config.yaml
head_dim: 64
norm_eps: 1e-05
rope_fraction: 0.25
parallel_block: true
learning_rate: 0.00464
beta1: 0.9
max_grad_norm: 1.0
warmup_steps: 200
final_lr_fraction: 0.0
Each number is 128 + 32 x the weight over its row's rms, rounded and kept within 0 to 255. Layers, rows and columns count from 0. Numbers have three digits each. The size before them is the row's rms in percent of the matrix's.

# down: layer 4 MLP down (transposed), 3072x512, rms 0.00369, rows 2342-2394, columns 256-383
# up: layer 4 MLP up, 3072x512, rms 0.0296, rows 2343-2394, columns 256-383
down2342 103:139056109158080121145109183146110137107114165115149098067176085150071068098143152074139116117165155120153115141111094162153101094144136089099110117116161125106130134135147128154080148110150182161162107224126162101078133115120107105127053095092123121116107132093115081118138113078109120127199187152073148186123132137191124134108042096142108164054087131144198129094118160120157146170147
up2343 107:176105163169116146117080159127077160180185152064092100113112122094116135017162134161075085102102109122093147165195142126113100136116103123115170108173180147092122135126126060074104104108123087132147185136119174168122114111122156112109172138141083108152123139128170119092143114110155146128180127130065190143097107148126059139098161095159138143129132111171113172084189106117179068092093
down2343 101:184167127150153156171082125111151089094175156179148050090116120131165109123133106092174125165120138138189104055148186122086112121145124163144145080158174094065108114139100118145133110133146179094113122180084174113148164118114150105133111139143077084106117084131128156086143067142138147120139098116084105103087104136105119093135090128139113101107106109128108160158100091132142090100140
up2344 100:139132115067156134189111157158142125142124115151138152122156151174097148146144088067160137094097071129148151144165145137116141133117119125181198103083137079147135102076089119125139104196154103033050137113135117160117162141118126145104148160153118075157137093041123181137178105027139138097166135105109159149162081144184179119154094165086136171156156166087092057082085100116111125150120
down2344 095:107087145126059157096095181083122122156111109107129115134112086173116152114111096144099173172123153126125142132106147122157135130130125158097119130104186142136134086143139139175123090145154130112132107112139124056105130049125113151122115075190164098158145134172158133161122113153136144172160110114133133137049126142098152156090126108137150119136099098100113173200116129116065104079167
up2345 100:099115173087126153127145122150139102179103111143092158105084115145123108160126152138178155130082100123124146124128131144148106112143164148081128139181151102076129152158187176078172101166117140148092102152123109154098153123096103110115154176147128092146184170109105096125148155138172069052100156099125152134154086134158106062182166078116125117184141109094111079153116099159136069091183
down2345 101:140162129092111113142103120121134126137102207209166119175167071163165133147135068107194137135136157074137129145131184115157096157109137096131143130113115125102113135149114191103107123116162098155156139128099108121109100182135154115135159095089119109201121181142179109136113066063203137131167096167118175201164092113142140101136123061136144135082118083158136170094119095096133155118125
up2346 093:147104108169137107126110145171132113091161146093084140132088123068119184143081139199102133134077090114195083116176129171108157108159138147107152038125148116136105134086119169097184130127128184129116122086137122119144155127126112138144107110163102107048218207133193112079149146124129134139146090116071123091135115063172130142130144182135118147137118111151129109119095054113131181101113
down2346 097:099123159118126129118140088160163121136098101089124129117160158136118136067122145140145130125124104083125126144133143070125184132190072123177155079147138082115104110109212147110154127170099124147144159148064149164133083188083130127121126181135119142195173085156179121178163141084160116098134147160114164129111078132154137162093133058161138093157103180145120095162151173139143121181067
up2347 104:088134100207150118126146137104140220119128132118109159121124172078095160090170168113158127107158085092136132129140167162150192185124146138085137070148123131121122146122196142136121169187152113120139118172177177133100114163144136112136131117106105130121129166116080101108135170106228094194118098157133119170092108107145107088151078150106114146138109152202146084119074087073080165105123
down2347 105:103110146151092129106132179107157118114076119107211135105092096096142148145143102079122059181105138072132113130144124167129131110192184142144197108131145140103107119025114092138144124155161068211088131090139137178131101139099133119068098191160139129134158159128159123147142077119174106192088154158116193134130106103149116138050114070150171111158178142155160138087161094101127130163131
up2348 099:169212066162144094109145146144111076121143192081099166160132140123160156100127151124130108106094097143190092132089133120172100102085086161156116104181136133169129067127121154092130153152083101152088152095198113146098105071169111118177109135084093101102092115145105114119197131148096206145121102126152130121145117114165117144106078132077137104140059073164136139168104133128118067115183
down2348 097:084126135140121183146131147084143176152095154104161118114127068105092107151092044143101118126170141188131094107086129072128146164098144115104153131113140138142206158143180089146134129121146159107164089156075099098073082097114094139148197063128125098110106159143122124190142161109142113101093214137128078151122129153163136087166108127112131174170142161109121113171109107106140088065095
up2349 101:162120114168154131183119160149148148125175177077106139152135118158125125117116120141101090165157134104149070149121144182107102086141171139099124116110148170052129134131160179085175158123104092069121140129154179123127086092226107154134176133128142067114109078100156191082135127053124152097138168164114092178106127109081148119094073128143196110155113182095160095068125146111112140130132
down2349 102:064101064140106157141161080125089103122122134116107182112077131119222098095136094130124164131094139172078197156143136157107170138111142096122141136211148155110148146076163133116120114181185157155116170120145158136060134118161122143162102106133143122192077123080152105175206204118163074095085079122075176140139110147116134114088123070097126131196150170137140143118155106067161140162162
up2350 092:102136143113097126139134185119103123182144109143139114132146133162112147151063128133130085111152130100101147145110106157114149122150179146109163074092132147190124139117167163080128113054123113162110134098054131147108105115062087141138139127130102098115099134130142192106137124116113170087118137153097155115112126081167119049176074180128116148187150121098157168162200175086188174147095
down2350 094:165115176150148130131126122196148129114101144123103086139130171118180125153073196138161102168151089099174087117154072072130158155141135087139143107161122135124143152128082089133139161104086174087148101145115154129158038149159115091084149098100112108076150146063219134174140126080119102096146147097216150074183155142058109163138114076127124153169108108145092064062120129111142156161096
up2351 103:165137108146068137136169120106143046112114212123099116180142111092161145101079100094107102176140151153179149130140098107059101139097136095136125142179124174137125075140171072124122120107127155097168152079162124145082144089182144115152112079152130160127182157148093097136166150167125144123168134096136130173153091124194122139128073140147080140091129119182107099099094137124217140078126
down2351 100:168109150127131081160049134112133120126216120178138158167152133135121109140119115154124099075134117159153142149074084136140150059131155150104162132132105135179111156087168105149114088120093091093146148067098162143157139030118139081174143178152121195091096133086155136085080180123102101128102177101101153129082183139101175123155182117135080120137131142097212119123103112104154204102104
up2352 093:100126133151135086123091143136080150158073113164127102172128190144156156164143169067082084155108043136137159148149100153116180136115119152115136114153098120116158146118144151138102148082197075116136202188086160108097145123111111092112121173113120204044180110138130128174150229096149066134125120144053154172118145109055129147143177097133174159115092158105106146074134154105096175147145
down2352 088:158109086128080126114097126137120114091161160087137093116130117113136112124104120189175118169089167150156168162121167126150074102170081089083112172117076107162103110145112125095143135118124139146184122045184134139218165152135111196141129099127147074168050113156088159113143079143111158153153140105222076135083155113209180115122084129131107124156092132184106119166151157161146084105099
up2353 102:130142153113149122180077184134120125155120178110119180102111097129142168170093099104133077187099124114181110108084125074110083152120100135163095103142117139139116152133111118166126112101072123202114078104109148141160147100158089139145064060088152112129183108184079087137144144094144134191076092075090078107128109120152084134142135155232114182160112157123138125121106100140103204149122
down2353 110:168119150098147035133175198082152144150125142109172192138174153164097127111129072076052108176154121128181094122141046173127144112124126083167122151121171096145151142100184133150117106149100118120105125192147129164125142147211157094144139086097090126108149142135132143114172133074096140123068188094169124112123142122136130158071097143125103083129130090126094084132169111157140097161136
up2354 104:101122142113092127154134129129167115120158159106068148105120143127136127123084137183116124102104113192106111106133134138081101124098166109143158153126151159094181165122088121153181155087169131126181130158145079102105127134113126095110108144093122109111079123123116128140160085145110128085172097094101160154138149124106093111192165173165133149085140124147116167078103142138181116056084
down2354 106:112113104088134071096103156174076118072181096100149100133117132169104196083096090089110134150161070154130124187132173149148114057180165174125197088112114132163186154102147109154096087135121160121089193108143101153170141120150149098109129149103161088094131137084155150136140084110126127168154098129128135126165156077175120069108110126132168138157080119188120190098111128163086102085101
up2355 091:110173109121178165120180093111157101084115099139143161165159159206118112099098111075133117160124174200142083174128096112093108172137132097179119099166115156136126156166113150147165134110190136124137082132089064104118178125102094101139188119098121166128064167096145143139163129104045121093161076118130199124162103090082092111139135100126102162174096187131131125176063165103159149121118
down2355 091:058081128090106170137100120162071164154162162128149112107145106039126104128127078183132140159071138103137144109177125158183072149159113085121133156130121162169144100137148062120113159190120169133127132163163108169152122114117132167092049132150145127151115090122118124102090083082089124165140213112113116136091150124163119129132095118129112117074144124116152187167106128186114137100053
up2356 089:141099149147133108125185174094144152079181097195131171133055119145140115061111112084158154131089139151149060166100155153162114113147170156143130148127067109144081117086063120169142099213135142109184099098110119161127089166139151150161099099105079189125152149102184093177122117103105141098128136094129092178041151190163116135128135115157100141139209130089134149123108187144087129100072
down2356 091:118088170109189122056102172161103128127090149058153108128203080114124129125130129079143103133116198134130166150102071125111154134163049163151102160142148142128086073097131175080141110131127111128132114091101114175113108093158104102135133153135158149089089023117153108148090128109143146215148120120113196110124117163114142171123157138141120124130140157115117153134095150165057093149089
up2357 099:107113129138127139125088133138083135133121085134148122129012130100146180174099099129117135157115130138095154171155129131192128126076101107127121130156177064110123094109116141081105167148127130132168098086093120087162137088068092136107098091120103117116107115133147121156127138143156117120191077141134133079148098107122154131132153138119075087102136129090098131168153181120157121084161
down2357 099:143089146133085169065149150144145099131212155119159083138128165112179080111128129102127116114104104193115107114160130093089112137117138123091193106151106162113066188196149115076137111175162133149157138130124115159126152116152139143105130112169117086147108092082119162121151117117135166107140136171172143094080150114118139123123160160153142198084121085153172139087053129145156148165133
up2358 096:159103182122131157136110170167169098145175156116136141116230151132126170154198118123079135149073124104184190135095114137142126123070082108142159137145109129130146124134166119120113119079109129121153110143181109074154143111099141125134103078103102116163033115133147133084141130122135163134151186114110131122144095101107081106163117177112058165146135129082152141148145064103132138101078
down2358 104:093102077059165162093143056091112102114127155150151141108171113100151094140129103131080180120150096104110124173047102209123114122099142167138107048078171136100153090109092140103172125096081131139196160135146151102131070106159139108127161146150149170145130124050151107128164119106137155092117132117135090156124171161120182158129174157196116133113143144063123155156138155252110106138161
up2359 096:114132087129147133167188153167101154111129087165123070136064132122117101108145095088154103131092133107152145152147133153061071111125133073153115079165087090110151140123117106117110095139133154123139137106118123139116142158074130125122116132169127118137132119066112073178104133166095106142090120135111183137174134128192077097083107069162130107172092180141108128160094160155130078165135
down2359 090:083152092146115119103163171139138130156125118092185146154128164107074110099107146120139130127102115111115105090122161146149085133172138109132198119096152151124115083109130125088101144128171121095102107169095112135081150130082104103062154152127125128132103128098188135145112143134144203134108160101122144135111140057106125161132117161124168160132128102156143149098116145096158104057113
up2360 097:210127109177141114099156105085150150149160069111133148148101085151127145123119115119145098157061115153097091146086129113125126149168130095077153183138110141135147152102167159111089138092157134146142128141148151121157093123128113132124155157140100068102103115124102097123104099190198091114108182115095158103155133147108100127056118129147137105204135085096122155126141145133039098150104
down2360 098:142204197130161090112123115167152185142057131172142147054089153093136117098127120137152113112108150099151147112103128136119191135123072035151088121155131143102162081157094147150160124193171069170167125148107105136099176149121143132087155146103118137162159110147097166126082157103152179091077070132133128141134088166162122191198134144074176108084163111138107145147129125144168136092177
up2361 105:086175173080162155118112186075188122114121142136117131103103169113132131105065103058091117145095073078158171120123151129161100115114151078106102135104124136116114085098101114142139174092161149139132106084090127073134194133127082110150090148129158129138165131093105163137044167089156155175077175106138191163071097180165122118200171086115135122082058168103179120098085197107096154152067
down2361 102:112142139165127109083156082170125115124106110104137169237159142151136113162164148094081161102131192148142056149100114174139165136106086088121147131159232060099095112149100135166169108137103029130121085134166149131113109101120122125106132111158115118124126074042155125121173051159125157082184113109112130087138145056130065112107100161133096125194176063152083111126114097156123069133189
up2362 098:106111148117106139091144207150054107112126122130166093140033183145052090076119144128156108131149135112148124133112098169142159073136171172157099116104093094148099147121126133104104170127132072102121149201168134136132154110090144113132082129144133134103150128100113071113148141078135153123212189138129089125094151062156162130093119137134099155122130142109116120151145169187082133135135
down2362 096:130136161171139128131117146124122180160068110137132134115148088145129148103166136098130145162126160015105132096175075109100106203154075117115090099090170145096135107149111118152135130172198211101167093095119115130119119091196167134170112107129104113123097144129152100122178140188092130144061136118175134146115111129113132137148093124144147096047154120102091146086171178067123133136124
up2363 105:096121103112110183091122203123134116136146141098182102179083119124161147187085151136133148090142119202103129179103095169109138158104166123102117130121156092131081078171093153153139143137109122111127158156104083133114145139074116178126147082138130167076143088125106114136186146143137147077170162139122111098150104114157167168117050086074125102150100081105132066163143131188131136126100
down2363 110:126175108098074069071184170170101174128092171129146155124116133107162153124154088080093128069165078133151101164123125115173083146128115099153140084140142125133111132147124137145070109147113093195117126098166096115138228082153105120093133154133079106053090116076098104124160117124134101101148193126173092119122112122159100123099118102125105135159143146087086103108135146168100130176145
up2364 092:155116056135167149132145134118116107122054129148200143087195174173106161101101154103147176133145128103112122126098121135087165087185166129106156131149188064111182098124098123138146096153137093158106127057153106104143102116155135142172127189128133124095108098132103129118160102102114174145139124154086150081133102119100114103163093163086092131159115102171127085116145129131095140079201
down2364 092:071137116154146111187126107142148165145102161152106141167123144123146107142112133167124158098101142104157156136131131107136142148120149080115142140126098109121135159113065086114121162137167169112154149166082143147152164160054099202095112137189146087128151193150134094143165143104103195108146115140170174177114176130133160130159058081140162128124100114118098094111201135145169151089129
up2365 104:131114141108113228118183137115121157087165142136112134103068082123158073096120127113084190134114144097068109087166146155141098162126120113136099091126181106085098112150056104083129107192099123131144144118164095101126139168135097149138076116159149136107104142102126106121164157135123118082145111157095131186082155107121154160166092102162134111122113109125162116098135124133121161106152
down2365 098:183166199132138153110143106127156150165141130085160096152112147111108088135195148207088161128175085060117122111114144150108125117069127131136128122110100170165127143071105133132167095161082094084151087088110158148175056145076111178104103120097059123119089138134177202161107066119152109096151081100139146125138104144138097189106106115134096160156139149105129130142105104182131092109115
up2366 098:147119127142164071169099148119144170165139150113105171126104096126142124151146135125138095144108160158107116078112121114149125112108129134099162121131141094093130152151112108059196191141086136128149196124106180136132123157090154160136108149211190133092077073146122089127037163157082128100143188124098139097114141184167151122146031143114114092089118138155125150137122099127117110086167
down2366 097:130089111138094156099152128146118123126179148108165169112194164102147161148047117097101159080145091120121136196108142169061116112118155130190138095129133117138135102144113170203064090123118112114146112065168118121087127118154094106146123154058081108170118131105128138132150117070156152143120109148172144131109177170163103174135209162210108172141122100117081092068145160124066132147108
up2367 097:132077139127154103173076100074079078083131136168137127135105198129117108083162122157225165120156156161143147098128152144139172172143166114119148118134133136121131140137130163067060109125117096065095122129116154029158087107071143185168105152137154158114118192145119149160138089113163098120080116182160124155128169125138126119132057135187116124117080163176135102170156117069138126158128
down2367 097:101106141122103134117154103162168143106122121103151111175120071105161102178116144133119125109133151109117107222103144113100088122107113145138118103070106150123142144138086125156234170118137105147143132110173133202092118139149116056107152167189119133180138042086190138142139142137092140122195097123131088109090117111135129119113124116122144078122201095092094181094078119165128189105157
up2368 103:096133083205119124145108089058127126168103086147164146111126170078140189115118152130192120187111178092131130097086132150116127110143157131097157131120144125107111139146138100143136114164132163169082141114117098107097077193073195152147163153114085103111075179092098106139073111136159134118100150139100118182130192141103168160159141138089139124119123160088149138098203134123152137107111
down2368 104:166078102108160103151117185107184112167085146154129092131115041165119171132135122108093125110038125118081072131154099128078106140144135056115126157128197143209087167141123111112106146126141133129174078138105130154181094143074077101073111102066137131139164096112119126152206100063167119082103103136123158090130145134092104178108061136190098060116070161102116091133115135145128106179120
up2369 100:094138160110128128124094141140183127171109165146146118163147094094169114060094130105134106158158124130109115106114088171134111127135189148144087101166133119230081134109116136172118124174106105098127193130159173109143115101133173058207136144113152124158164156110146111118138130124152080077151115095108162112114089061097117090189138102176127123117143151130097125114083126191095110148109
down2369 098:147078110128143119128081153142157152113119108133118101103113108127114114146160114190169094134134121146130099192156183122184132086070148094101076089119131133099209170091140077105164108100081092082161130139103120095123136118153123167145139132080095093090102151100125112100091189124116116108096147108126134119174125143121145149095102070157128168181184068047152163177172166087132128082149
up2370 100:170127199129141165170086093184155130114107200114104140094097127139149173113127113113106127092104120098101154196188152111204156137107076070154124110098097123163124085170157093130154116142086086152158170135126158154142116196125117073148130091146089083144185129167098133155128147146150079103159134167138133081161131156083088157056079131103118078157123124157109159100161107099177188138116
down2370 103:162094120158196095112101169121148115168155114100174099073162169121114112151101101132127159086098087154041108073119110134029142122154131124115117158090146142128149168108109124113076111146135123131103080143112126172123119086101124130166141163094167116140112082100157144157146167116155124158086159089075139172126132149172151109119187162149068103128077146145151125080106086167125171104130
up2371 102:172106099114118159118121094142094100116161146137165140130098125149186146106154125143122099159072122119139147179134091129156085093174084164111138079146083173198140110096150183161127058191129113170142092179093080118159080104137150189152114118094153095139095129143082149128155160088087157173094128078033182145112189167099125181155074141117148167092107135084094170141176200110130086133164
down2371 107:103136127085175135108106127080071185151151165091134121146174136146068103139089116069208063135122159109191141110182076176107108095166086122122157136134151097121186135125158142076081117154095093162105135055135090105109117153143152099087110153159153173152086173107151133101134129167160188133132095140161161143130145085107140140117108098136133073153121137173103174171118139096122125087136
up2372 099:115158190121088099170176130133135165126097138138089089104104062130101148172126141201161141123136115150113139158122110120079175113124182146177114117122141165117140141136171101136094110100122138128154127123129171116130130117110163171127112172103146114129128174150136140132126126123161111139129128190094132147060125057193098152132085171081156137152178121124063131161152149096132132105140
down2372 103:163079143144165143096091069158099178149174125158120098171098131124068112138135098129119104190146183142174080101101104095215132122196138157123155125073141101100142100138089166130093139178167114122130126138131138143174110158160093156133087039115145093087110127177099129187169129133135092123122061112080135099149155125101173180145116109155097161161120168150131119174082163125106086176170
up2373 096:076049141195118131187130128171122146067099129163091128154118072194122068127151167133122107127136114108130160123137182109165097146120162130118100156189106130126094140083176138157087099088047157091138139108177192129114084135092159186122155125149165113161125110201109146075090131104101100176120093146183122163127128116133146165131169066193130168141096133096121141104167130039096180117154
down2373 092:119201083133171103053145175121219110151145101126124107094151134120166121180105135139142106135130156129145121082119087125131148097131111103165117155105126127127074094140118193102149091153134136124142079121072079146176145144146098140121096136136124166108113160098120102100132188131149124116159122145149084089084163124173148152148135136113127130143190103140143158115131151198160063160095
up2374 103:141149091130089097133111211121106155163172097151121173130155084068128128138106146152148119065135119147170117067168129123100136156153121120059112112099128152137071187146107155146148147063097118116099108082133103122073120159099154167162132085143179060159135130129137127160114064142106122073085162167130101130121124086133111109128135156147142110161154120210095130143154105189144151131146
down2374 102:101179145101096174088097154126105114106150105114055172136168134123119138152151155178198116117172160132140078091085185068197138167165123200102193092146112112178166150120123137122131084116153146125145104106119169101120163100153125134165129153166165112094154098103089081123152108140055119090172091154113122083143144183139136104112081074098109104144099140132110120134198105091152134137095
up2375 100:149137093061105164189082128184176105152109106094118149111063118127113121161115137162089138112086114059120228161187166114171162170123161127055089110081126153102147153115133119140156139095087110140133068110128142179134124125105179171100069128112075168112172139115070126102114113127122154164115156077134134135136179095149144097147162153104105060149095170084096156155158101221153115091190
down2375 097:168071098126097119101165160066059059170145152111161105103196135134168104095136156144125100127141161118133120121145157139175171123118195121153061135118132082128209123117189078154090181101150151088089149102149149131116126118171172160162126128101149086152120123153145101109150133175123124140115109122162146160081181094088152109101148159164107086155109087071202164132127122128114058133086
up2376 100:133131133142181153129161091179104171133143113092164150104108185085122117137134158116161118059092133112096126120144119062116082080136144105139180109132169149113134108121146125140164120107167102138117088072183139136091124113146099169163159094172207147129117067086131138047119127147151087192075130117103164105106138140192144096127163118176094105111072100102111118125129195119122113101119
down2376 102:144121076162168097109084139164111125157150175106088124083102076112060179118111079110119183099143159131144107121127175149133131099147137119154145177098219093178126158126182133112147148124138133107168143143089129101070114155159145067106072173090125132123121203174115186211101131120115132106097106111149144139081067124142180108135139123112142093141078178061120095120142114131123156121139
up2377 096:104179108171164134168155103152092135081127101066109144110183100154125095086023138138157148160075135124146120145094118118107127068176106130167188171077140165102128093154159160128097109156143196113125088122140087126149162113115137155142138096152064143097110176098108117125115087150158152124181137131128121163135158110097061127137119126117183183147124141142050145123108154190092118107140
down2377 091:208131118096098140117095150128126158151214153096128170171148139091170126195188108109158109127163127119155146096140178192148124175127130128076060110145109170172172133094172088071143106163119131144135125141141172136147100157110168140097095163136157136209102091144137177168126198143143129118110147086122111106148101169086203132160131153144106094134122063135147160143104139108167139126107
up2378 099:170149168110121117103061075120064143156170070148187116111120149100151085137086141149155148107133111163073213133155136138132159111133115190143059093145111099150100141066106165100133098116110031131112108162083160112129086135206158144099196190134082110124155184096081086107200078151100150126091148104204110141072111118178098083139148105127128140152114149161130145121151122131137144123172
down2378 099:129083124119173092133137117131099097095117130106099067090133165157156146099120074138135133096115115081110108126114125087157114087156126085112145112115163165134164126147115071117174136098178178103089087178166115133092093146083092224187115131108106126154113118136168108150180182198187111052175065106070171188166122115125167163103084141122169100124127147153056086123121113081133125127156
up2379 102:188103091149139112125071136156033114160128098190120105139120109202108157139116149155067097124096119090158134115132144102118177148132176167146132108150165074139097134143107168183175156169104181144159132155145134130154167122103112086126094162124155076163167085094189126107161146102143150135142120104141138111164095161183116140162124110140168146056153097113073124183097159173136129130136
down2379 105:127064111112118109098078096120128077132094085136095142100122093153183128171119070166156104173163137108102101111086155103038123134144114126110122083142143089152145142106133148143131126179148142147132115151114083116088151140117173095098093097124130097148116126148118110105095130180108193106088132127078151151098177142096125123146097129157126105156117178123122108083082139086108129198183
up2380 100:122125139127148132117155110143052081220121078152141114126053063143095142160127133136093110142141161111147129107116156140156128163103130108095102088149148140103161089131110146086099147198089103137186099154180057110158137130156156119178109112118133055121103095155119183103147171098142120128122186113132168091183129143107107117085092164151115094159126139123140152141123126040118147114166
down2380 097:126084155136088130048098171100169104096101126176121115116106160112101063106160093167134103143112122123100143159128139094139154109112154173140154148139155141082150207117120121100102147097184092083116135159084095121103135115098144120073128164109098133133145179115193106151109090153152158123186161138056080051105133142143086147134134116077172119168150104147097130099114122127153117157105
up2381 098:108117154113179112131129215126155213121147123123129083118121166138114128145094123125127115135115136120192112154153093130191125101160147072106118132134170095145109150111176079093140077110100108169114144118110110091108160109090120108106135124163174103148105139118108125092145152109169100169166211126088128112052088072083111110065156101088184176164134159131105074091183114180076128128139
down2381 100:070149144141115093161082168070058124117078142105109136168127175119176110159162116150165134156066146066118163130098161161186146142101119156174127102133133157097123144126114127098115072090159092074191181132080030140130126144057172075095090104163119092156138135128156139130151108138079116109180134133158091146143166109125132087122144092075078139086121064110197129125132122159155131151122
up2382 101:158119171091116134136095123118139091086134166140043145105143155164174135159124111154143126156109116113163149102203159170131144112175126129123129083138125072140092046125046050134078124146168086164095108044158131182113087101107127118104106119157094092127175163110118190069146172126152112103162142128134130149115079113168133139150122060129160101166190143133054108119116151159152238107047
down2382 103:151126156086119165138110078143155156129115120156108116116114167121187101142094123169138101121115113101138119115146171102118135158119139127094160117088119132089099079157144134128170118219151131064128142113210083047095164166151068102126136138101104112165194124178133115121179113132091166116143114136153154112177117132156162160160146113159154119066123112113122108126145122142135128157023
up2383 093:119081134151170162136142143107117189127138132138081126161156161123142094059133065137105132029137148152140091110143110124133092072108137097155114104109167125123176143142186106118106122100127083164155181118122139053197190085109170150089159132136184116113179139096081131150105154168107118170073103079123174149150128084160083156106100128142186102135133088104133154097102194100065118185161
down2383 095:101196107098107122122149091117105104129122148107142113126118127138085133160104151156177138130097077167086163128079129085145158185187164198113126127106117109108010113120070132161143170161132133112117088089124126172101065124105078161166113105093136094116098120139121166131110132094111102126107122125120155125127102116176134114136144125144116139126104124104100116163154079146180186079110
up2384 091:156220172094151186136089102098100148114104134047099158135109149147152134137097103110067087175064140146116077134151225128136077127133151128157081109133182115126081148116089112116126136135143150112148117136092094116157122132080123175133152133155154102099154169155168131146180086118154153128111129166102066156134124141156125166179156169085127092135142140164164118169085151166144099110129
down2384 100:147098072109114126120170123115116112111089137124148093056152107186198152123128119128178164140158170147165110157102074141116079138170107113138182079119108135066137106157148086147105159146099119127155065092147154127135130115204095158100122114117091203120093030141115117098135127129082108113127134115127110128110105079153078157102128094094117109116149094131218104044202219177127114187129
up2385 097:076050174110065128160098133119135116120098166169060099134095157185181148179106142108105125152096157097097124111160082157154113127093141141113123155088132113174153136100146125192129137117088157126097093102112175110135137181157087152129093117139128129155111103096111142131145167103139223120145174102082115085097106094199101120098145062127152134066141116134135145164121098157111153096146
down2385 093:125209096166150111080148161118173081135101080100189135113132101113107092061097059124172163127172089166168145100115145116067112074163123103069186140134133170098101141138145159086121078175135113095096146126099095125122127064121166138111148157120107148124194177151099165099117121169129103125098155221155125126120145122135122099141141225142126100121129100146120072154115113034158143173113
up2386 106:158126091090153172126082137142108140147128143143148132122129155128107099173184115107117131072139033132116084143152138107136171144105101071093077158182171125183127062106174091146118090135132128137055108141095128079154118131112125171075150135148147104156144111075119114060090099053179115099082155091123162146114104142092091176088095141086119117128171170125123146104098159102083111136158
down2386 101:069104140120139103092171143104101094106073098063097129176134142067093172098135138145133093167118113218157087143069092191154115141253117147092097152157117113179118127120104098159089176086141119125229113137153143180144142087124144133171132138075108089071143190140134090096217090113173154117185144134088156091122037099148080141134130182169177148136131118068116185163160106128119108123125
up2387 097:077126172167131191118168120102108126151118082151129083152100075095114131123099118129067155183109139105121110146145088154090111163095108171118174157126202110142111072166079154084135109112116097104127117143123085136101085039156148172168191116101162119176138163088135155119142111127133087133111140157155128080161133126114088094138150114148140091080088113146088148147148204104172105104130
down2387 102:147154078121089094168121108086153119124131151127103109112137119151142152150116046059117084134120106163182102126108137170146093116156145107079076192188139122149122111121072152168139152163139167166117143139092167150143161133109107130132182106170086090155109145196118160151113129176102127128099073145105099180121176109182129076101138116056192135143126124127082085165141107177115123120091
up2388 099:114159150171158090116076082127108152195118094102151140166135132154113151154140111203080146138112112123113154143107096124155162123248100154154100146085152118076147131134073096108082163118148166129097165220093123163189131165103140138137120121140108097132137109136103091131131072128134175115109072213058093108127102142163091161142159175152015148150123123112154159132119139107119114094134
down2388 099:182121112127067144120156182185157059117153116137124086170157131177153143101129124101112112192097106088178106166206115175133164157143140129146133099142112120133118134113152151128139137110126149137114080152125150150144077114160109139164088124115092041105125139142167093092122155128125072127187184136115146169125181101113130100139191136141086127105110126131112175127082141192168117105083
up2389 091:158129155150113146139079134102122151115107159134119179114183105127174165197087107128084112162112119157116134108092136206166165163141173173182158093165139119144148064121116064143139120160152157082122095081120133107167126066178178107132081080162090171120125092136132091107129072057137113133097142068116102127162080146178104087136155091167138100183140150144147087122094133142154137091141
down2389 086:121185088126151140141135169077130124097141129144115087105138162079088052108148093158161138116105082096132099085142147097112150121108128078069133132114095149173080158123106186144128135031152106098136152143131151104122107122093124115110112131175126085080150229193135150097188128157130137135121121144141181167051133119137152136115107188126146245099129167067044131183140136123146107186121
up2390 101:073108130116139162127187164120156155143144094130069080118163109105122099131138103150075139097159138105135055147069121168088101126130130031071110121144133069115157100105145155155113136103175084145132157110122094117122168121183132110186157067116135125184118139067079114168187063075148072121076151158124174183121122100182072110131115157118102113109081155152123038135151156148182141070135
down2390 102:129060099133158130114104126120167078137195105149062097124149120092155130109135091147097141118154164134195138164181111101125097094140144153170099103075175137132185114069164175099041122104081133100101127167157094149178136112075116125122074081126142160088070174080140101159124088121138134097131083122131097149162139104091097117102124147118128115170129165126121138076102073122083136103151
up2391 098:168131050098115089160128141065149196124141117095185147146082101129023177109153140062151147162170130190163113112114120174128108078131146130117143094163184133082155080136141126072135148125113135108125152110126130116105066060124113089126065121119123133128118113090143122107180138105132125162178086163122145109120183115114144132118171124135102124177124148157121145197108162146118128188135
down2391 099:107116138079119077140178107149161126149133131123134154122140166153127147138099126107099129086091120116089130124174126181120162108188134130099147095116131114154127084156122159203084120161093047114181121168109114174131094184139072085075186187194145159125105167100105148131156107154152132120191150117086119159139146085120083098096174091101201152113157122176071111090090111113136112062139
up2392 106:112221113150119189168115148149114114120113130150097118168167120152124134188123201143139113109134126088153203141119152137163162051130101181110114156195102122161090113152157152112160143080174113129089119159078120057145130140122176100156154147145153079058101116157069164128086156096135060130147146170127175188131162136099127073111161138085149198119146143113061119123059080081154143098175
down2392 112:100208115074077161085135092172143050073118152173164133098158095124118073123113141177133093101136134143155157144100175138159155151157078135026151143149115149114126111115127111107174171138085128157106102137114064161149134125123107193172126085118158109094130162136062073179116141143097147106144133157145111147112100101202150138172179172061169154149119110147122101116090076120097143095139
up2393 089:097075110167179010128108185103164075118085135092104081137140102155170161116091140132136164124134148146087170173132098122128125133148195154123154131136162144210116120144120110110084090178116088126123097122142100116143172099150072141072145092133101091128176167122138129094156158124152107103130126170082143115152105130147099163166181121135167187128116171140145081155165168121095144161128
down2393 091:139137159135089164155137107162121132161130152137166125123095134141102110239127112102068103142126118142162105112078140099174131157047124109096068189135105112087158112159178165156171152112147199122070184085167115081108106122065160164138080194125168138149126130116087079125091120118127148077097157113138134119144190117116141123129120099115113104117166127063112135139115100121148123156136
up2394 092:065163167131149089147101140101096181068160155133141164138193116146140140159127189162116147135105072146077107110175120148120137136106097122131189056149154117182149153123124162141139163142151067129136109101109186083182086178165136077114092129068148107130121092115148102138105178146154180099099091132162125111150104153174089128135158104133145133117191113153106169160150135128147103148110
down2394 094:115082072126112114124125102077193087134105103185107141118119116137053100097080130079151137149139179101109151121120145096199092073142158113120152155097189150081121069124095148170147092114114205056097091093120091123052140117097106117134134106160105146121129101134092168145119105107149105168158157167111118111122118112122082157143129175118109139162145141071150058084127184115119135089116